{
  "d_mlp": 512,
  "vocab_size": 8192,
  "init_std_o": 0.00943,
  "grad_clip": 0.5,
  "final_lr_fraction": 0.0
}
Each number is 500 + 40 x the weight over its row's rms, rounded and kept within 0 to 999. Layers, rows and columns count from 0. Numbers have three digits each. The size before them is the row's rms in percent of the matrix's.

# layer 4 MLP up, 512x192, rms 0.339, rows 69-80, columns 0-191
096:526451420573468420469513529473518585483599508512576516485574519493525497512579548469442549462445524503478608461477497515486498461504445503542516491523583494516503506447507526478509496493468538544488507430493546526445489526479516534565512498536545540456489476394484444473494423497478465496488507478513563490509490546538512509506500491410530527500552450538519480555524477515424536538497480510501537512450503396554431504443458485471488504482482485415492497540518427469466450465499474570542475488550500527422512426535548461486595515494444498474569490480506546534448520487538505521
097:455468599424526507545476477439402448481513439549525504492473476447503447480490547500441520486545469463514522578534515523509535502527540564451462523499544503501574543509494515452479451447505497512494448477528470544476513523503467474480471503453420537525485481550522454465465528462444518438513443503487468449501522498454603498499527537560471516470438434549568525434588457501481582579554428533451485485521434443471455533399485475520406487529470531497514557522542525531551525512508560464518473522536413484509573498568511561475484517504499524545504523489481483512488501482479502477
102:523497521516511504563553585532601424537512584591517484487520516524580550488483506558505523459488472440457515455533487494558554481484509447521465537500513392498505553542458581481474488481551532458486495502487549491495487517488445513477542455532522507482441528499482510503477502463539528564488471546521470498562480473577508527500524538522528463606532534492473504483501495406514560447481420487474455540512482453458469463512389488444563584504503531512424503550505526482548565555466451515517511478501579498450465536463555536551526482505508483518489436543573568472485491472509537497
095:436528540508464534510520557517425570548516571444472492549418512446440442420518465549521482557519537512484500461535505417472504511606480474454486486463514457456490437534510583577481425497467576479508518485517533531469480527468568542505567467564514470475559499492491524495497509492527538525491478542545479490440513468492480512447519588497495535459533501532493523468510561500446524528489555543529494539523453501514501507428499512467396538456531494463528618508420581494481483476503503499488483466434506515517590509534553463510515491509514532488547522551501482506534487462390499455
105:561484552543487561519537499544471441407521567526484500508526506529447522430532457508528492488525519440520508486469554507464592526490495464524471503530587501423444434430498516516497516478538561531523468491492482556532435526544490490438456576516471548468559457552502434489567501455480486411432537546531466465453448442529439417537547482430512514553485525432509466535438517519530503548536490541548525463481503436575476464533503500528518515457457549514530476512480494519494491491606424534525484534554551526503532502543444450484513521457509483533471535563430540509479529505455508533
096:537504505482529435574550533466492507439535494448464505526494435541503523531547598547488500490437476456435536470509537518473541442504457426472523473464531493514472554534532404478453478542550494545475454525514425539485529452499491530519478499509535514473507514546435489486466516520452502461526520456519580531498489441458528406500575484503454441474525511478424540455501423476515494457512456499481561444440456472523518497503604570472507530525498483487603553507518524500508541554534492461475571483515400552476533544565460494483489456562489477421477469558531511518499463470424536480
086:539513466537503487522481555474559528544458562516430546499493561523504445440493489501490440459516596459468542525499433513549522500468534465450481495555546542526474510530543481476629454532484440502470539429472454498522504507515433494429508486544484458467487464473521479447438549533439445472501503564485468457544476565428570549496486462554512556540562496515496482563495462462604557517496462463544520565511559497498547460467476467448501500464458398537520476439463467571515429500456432512505519528472501578483500444440532484485516485521512519506513497484515444530554510506505493547
103:500518515496561506608496536545532498497491492420486474522464484483486504565527464380477456570511485507472517501465472467543541455462505487422537524539467551520528503533426488442446495537494530586466470489541541508426464508519466515496497493573434495509481455487512462425534465491506502541455474419495469451501522475522440418541518488545519513499446448515477459456572478531565521483469478497547469469516477439394475534499430524468546480477522520449436533506586522474500525432457490544570486466496516507442520527534489414484579483502460498512623485498541499497486451493517556528
104:466496454500494503532489430554476532519493449414498576460539489420482454535501485513460461494494508467494474493438504561492537497522507429476527497537454524489496548554414484509528526565553543474485506498493427522452487439526527516441450464502558500538535539461565500481467407515455479500476499506534568531428466477468505505400521486521522445443442571518500459506491503487539502549473469523456468544470525502484454473468443420493601437517522489455528454591487436506443537503515436524557484486487543593463517486502421542498533458508585463495524481551465517565507538482590494514
096:521529552574544485519532464594517529528527524482493505442512464473558529464508511527501454487564504473504462467550529481475501474504516520562417563467511525477503471457500522461490505453488629512561468490520487430464482452439484479495459492598479527513443512545635435501431525536492530457582477478455487501477445481520487501478517514485505474468559508482522556520471537539491556510486557476476524513475532553430422552446507469498553580538493424512527557500527432454453510425457513464516483550411567475563462469482507477512508505484499548458501489468520436496537435512558504538
105:445510449491520555515482551499535562387487542501525532505554496472477445481482498514421465513495510504493441491504515515492424541474529498527446461494550478445536476453497484509563450432475540521497522521470479513464523508471498480495521453492559521538506481496506498470480529450451493594454517558535552554560449531464503532497544450512526455540491542549519546483508502577459565470567544625553440468436444457565524440506507602467456473479428493531495534489548475525470514477414540517452475486531531512532517425461542482539532471476478477485441526511541540605512500569449532545
089:542435428470558448534469500506505506491436480505546513517497505510563535453418464537603534458466579521576459449482468477453444462481583482535524497558427480423420457509527533465474552568426488491493554461461514452559501562511422462547521478481528478533436515451515462470455475471514539484408592559509511514520452440500457466437484521506472472523464505551524483508483471521514484497491527468494584458476488464482451425453468486503483502507492527511514476451531506469507548522504556528484489506476593471515455504449487536465570538518490561487475486536533539488530514531445414541
# layer 4 MLP down (transposed), 512x192, rms 0.119, rows 69-79, columns 0-191
101:469555530501473459513529459477474513466516414455545471463503513511597431515612578455491514521543502599485536475451494520474534471508467450530458563515525461547582457509516533467489537507444523498503544413519526539502489498522560509504464462516485520509560519456432492532426483511508510536525514518452517527481507534562478499574481478458493568466566499478525501492423488485412571561493504461481460480497555489563464455479459475412534500511501541506537535481493550471540442509494477557633497447510482571486518495512518450550563468494401523512505474488441557520485487474450506486
096:470543568467580506472491482453509539498478532544466466518467459466474489531512516525540523468557528529475499593511502439532537544494516479472529575425497482480522542552503485537497543454509449462454589506462495535566535462442478461541439531449527507453515462477512464483436447428537475524539540527435485452531489509483537489408493524542541503493460427552530586445520459505558516522456472544512450575529450535505478437530511411525467517510605464512492505528552502523556501619470508511514448500439508492516519471531545535499429565466538477463543536462516481487512492526487475401
096:515552502509466461531466482452464411539536524558456458467487388443526461470484466464417494500526427447503577495449484509506495569543509481490542503562460514471529475502511500508541537534489500527522485491483491545513490539536534522465527398497436476493469465521557466462485528438586446499535383556478563459515446480553522510548490476480455466533576474482493509464622438495459485513472507550476520511524455519486501548486457476477438526511433541458516457528456498429487543554526450499555520496478460484539502511534538545525534524516521455549512470478548631510525515519480559539
092:511479473444520465617454554496472470480478587522483542543489481556475443535569464510459419560575494471497562537537469444467535575558505456493535459519488474543490514600479539515559521505497463533530425560562517552493509456534530492442518478573570519461500597566512511499549501531553476522477519479434563535539453520507493542547484532454448484462540556498524541510498540492508562490464508529519472505499454549540518517516504542566539505473483488477561529490420543526489511501502538587461503532581515557496489497513447536487503524546487503489555502482441453452530567451427480513
110:573551521524512570504573479496528507503444515443485516471584562542468482535494546485487537545464449489539503535475519525535493487436520511543450504445453504520399519547470422478465542483496488513449558456545525563475458482394426435591417516492457557550491489542496471524567505476449464450546522530503494546471528475458549543467502474526517529431450555467547476558519534568441471426442446495489478526513440424542432444497461485457508504516423527483460480486534496471529448476547496511520550491529549507504504465481487544513475498451487531555529488515513564563485477542565491481
100:465471556532498473470507507517514469506521483529473466441472505481514497493379541561475590467438485502465469514456465473503528423505442494549494474454527589530466554497517528509414450443517530588511501426494515530539504520555523522534477572494533560526509523535477504492601493441489499502487541489516518555459454570496538424479590462498471485497511496508451485483486448508490493486534487455455444461499540564434556473466512511434498485546577494465469473540557481537485451445506510588436526476458522455473453492466498440466490573506520566559487469526481468451473400525525508573
105:467517506468545548533498451465516539485569546519515487494530474462459445568519411488450441524532462496489518510529460532467434525496589534496515494495570561477620564479486524520518531505520576512471546521531423458510455453483473453517549516503496520509508445448424506538447442526546462457497481501497458492447545515476547457496515523443551474521488536506477551543504573489454437409426583504452472540501500441488425541498494497490523552514546468490590494484518475511561527469583479550529462522476454548531478509484502465513492475556504520485409518485463550508478595490557476568
107:504519587525601485470528508478507474577484536545512500497531555469464432507526520465524470454502531498558512488459474520452527520549462516510563541558488582508567428566453510437492520573533461457544483570416524482473521542510475452599554510444524548454488450513478519464468454524469493443482526488507552483441478535456475499537535572461418449514527501460470538547523496457452564499513522515579457546507484432453559528548408556440471515493514452498550460511498486461478511516523470531532472466545521503490507516584511449406447518522487494452554479514515506445466500491556480469
101:497529448501436525463474519484571453462505514496531522508455445514458518463408475510477501440471547505597508540478515429513462511448546481576542462554508587501531505566548431500467560505499521554543486549542509455528540507502513510511565399435518464544552572512504459500460395514487435605488508522497512495454511520509504513520508528533519466523563543526530502488531489536478505515498496459510466553436480453472522528481449478511458523445513552469494426517514450576495541497533513527576428401485502486504501516413517528429493415419506466492534478482537508567528494456496488464
093:568459435465562550517417487533504514536501477469457555498446485455433458480509504521569510469436474569516573487502505487519506560481511507546550508500488605558543505568543501544435406447471550498532478605561486526512545471503484543543499435593490530524516490496540488545467455513487414527532494525469511539526489492600520544584489577458512470512523481487505465551532504522434546492451479489530467474578495449606544516496488536521535452490536567492490570470455531543453502499500544530513505530440566508464533450498467539467539502538541531493468515493484463522518523460473490505
113:546500430432516505544548502564432512407498539490510478562517461442487511481522469494432482510447492477493485512530561430414466541491545499518458479467490603436499501430565487556533450504504548491451490527461496518468485480566489486489524476510515559515503520511525495470488555479538487491542567397447539552523467528571529535556486501555545455538545466509526482484523474517519537504463557503500457498396453453522465506455575575495483518570450491499562485495480542537522481502502511465426463502477483560527593400496465472522473535433459509547499572462541558523493541541504470526
# layer 4 MLP gate, 512x192, rms 0.332, rows 70-80, columns 0-191
097:530479526559549458518459537538552505440440508494540557541545535455523575521517506543462448442492492499539521456512503491508425468426507503456487479549449463537516451536521452383461414483463525516527498466467507511525505450543516454542532516504474506548438571512456533535501531413442481424506549459531523506550523512533597531445504530436408478517561521475484511539476462521447458473489465538499470531476540480496451499420384521442438468444435476445477450511525485532482449429537510485546520439464502539466454522463487551540536449523501524520538468491459482540462481511506500494
095:484465464525555526466554511466462483558496513496517530527571509514496521483497424473500498426489537478474474420538535519493539506492477493515537507520445459470547479549488519524467503537544511484574526467470538550474554515483561524556532509454394495539474434538468491476451527487454477520552394512494534448580466604509490538507536517489560486534549430498524447518480576448404480510496437555459458576526551491427527501485493504514519483502507510434450496464593502554549500468463412491516440440413510440526499476470558598545466513467529513481536517508544499460526535520477499525
099:505524530523446473500483481457471535604513560472515515496480541437502548453504520484448516533532548494531457510523427510477512494525485523517489382549471532527558507493450510513513522435470534505473500531496545490531496448509541572528527541511479456512515472527522500475473496508466536487477422517562499410519486535451513597484581501473486459520550537453502506448480455508483516521506527529514395455460448505485488476467580363557512551561455500453541533527476468508411488461484558531529437475460542509478525481562541466441562414466512497590525523498446526569461466494448545503
107:460490550445533484519466529505484519532570543433453457550509480438555509525543550563467511552457479466472471471547464502528513483554456500459451514522482556517534557552454597477490557503488549521462532534506521536447455450502486503524511445507519489533612477501540521517457492627536469571481480523444507490564557541490497510480464510478508562511483476558479563426482518482448463539555533469413451546453495472472518510403493547512452481471490450448482547487471507522455499531467561501498451496490588453458526489496499566490475478524502446482484540524580453513532401464524500568
102:508515481444559545573451468493550498566454501514523457520524485469428502460495455500540514528516538539424529491480534498500541538425551481575466487600475490507509436488422520528553533490497533494452558558478550465465520474456490465511542437540457467478461509373551484533461542569539501513489446518507520487449490436547472556472414504500520522471462555548534463524483574432520485569465556590506473550462485503487443525516471498595540482426484562508499497534561504517542531476507537461490434535478470506534544535515534511506489516481533472576485547540522585531482512462479541515
102:486465494488478454489509522491464566489550604536521508519561490515457481496492478491498488518546477508517485431529470445491469526534529499506527533510544527475563474544461506454543563481497443535496544525475425405524441444485500419472568494436498502532480502492476500500480480521504477436468460489493495548488524534491493491476499492451535528473507552435465481558495516546449470345423620516460459520483549500469410535384467512509521516510533507468590459502509477487534549481610499534523429492458482505494514481478558472505443505574491491473515536502391481505489557514508471556
102:486463517488459550506503522508524534514476474502531567524488511545537497522517541483561463517461560473517485504573560515525557513498612473534445491546497454444458516548501452552431529542517584467556581475458448532522493493542572499439574394466473497571554577538518526491539468510485510522572533565524553495510479549467458556464500429505526492436488511477527553430472537577552499493527535489477496530471517485512492528480483466453456477509427491412462440470484475557475407478483476478476505443541493529503484480461500606536526439508492576528518516506490441544488485519481453541
105:420534519581573487506541511433534498574451453567560491471425521516536532499532436531551531448509499535521487529436493494490572471487522536474475487516490509519541507540454496497612479555547547523432561502390546590442523492429539496502496489511508551547527505585516518573517417518526551525554502474527498508480449526379505488467438384485527489546526492486489474485546478561499493507481534461525501499465466435489501552465525456488446490541519510460543476479555457502480496557514528464582524480530463535538482507490583508556504472492530454512476542532477507545492478499513497513
094:537480504491475504426473457546525518542438457466447556442532480487547505472539511495523428504504514512531542437534536400489518560479514492565465506482510489461509489535488471512441442447457529554567514499548551522559495484453585527491582504529477551495466548525548465564473498512531497480437477552470542482482451505533531570436485510434530512444513474492515555548562495508470472506461580502424553508501562535486493515456532554536472529480518489470600459478466483500435508404466497419547489546456556500513484454565519561520476438497561498447523507455530502495398508530447527546
104:455524432519538619532470519478517560445522461481488503423537489492516482467541544491467518512452516466531487475524536532575468565543515559512508481520549527544553498541513491474581374536441497548472509494543507446527541523473549468528497482476481473570500445513541509535504476497433463459515504538522507471540507562486455551505457481497510498611535540544492494504477503517487483471473490511428531569481504463501562434486493518456555470480496494529558428376534440484507461474431462424490455511542504476527513416515506544557464499465483465436502508591471512519580474552513483448
089:584537510509551401499468498528454478496520510552498520615569500455589491422501561474505465486481537504521491505514516483490455418497561487470481493545460504407429407506454565473458574514507577476534463533499549571535446512571494490560485500472473467508479531447499460475536516481509460541504500534438505543485533501545477495486522547477436447569439487470497447499574467526489497520598482443538480440511507414570497490512411536488457583481523557555529453500484488504502452438462534485513535476491495523495497533537484518470462440535515532497478549446503498478517505502516447540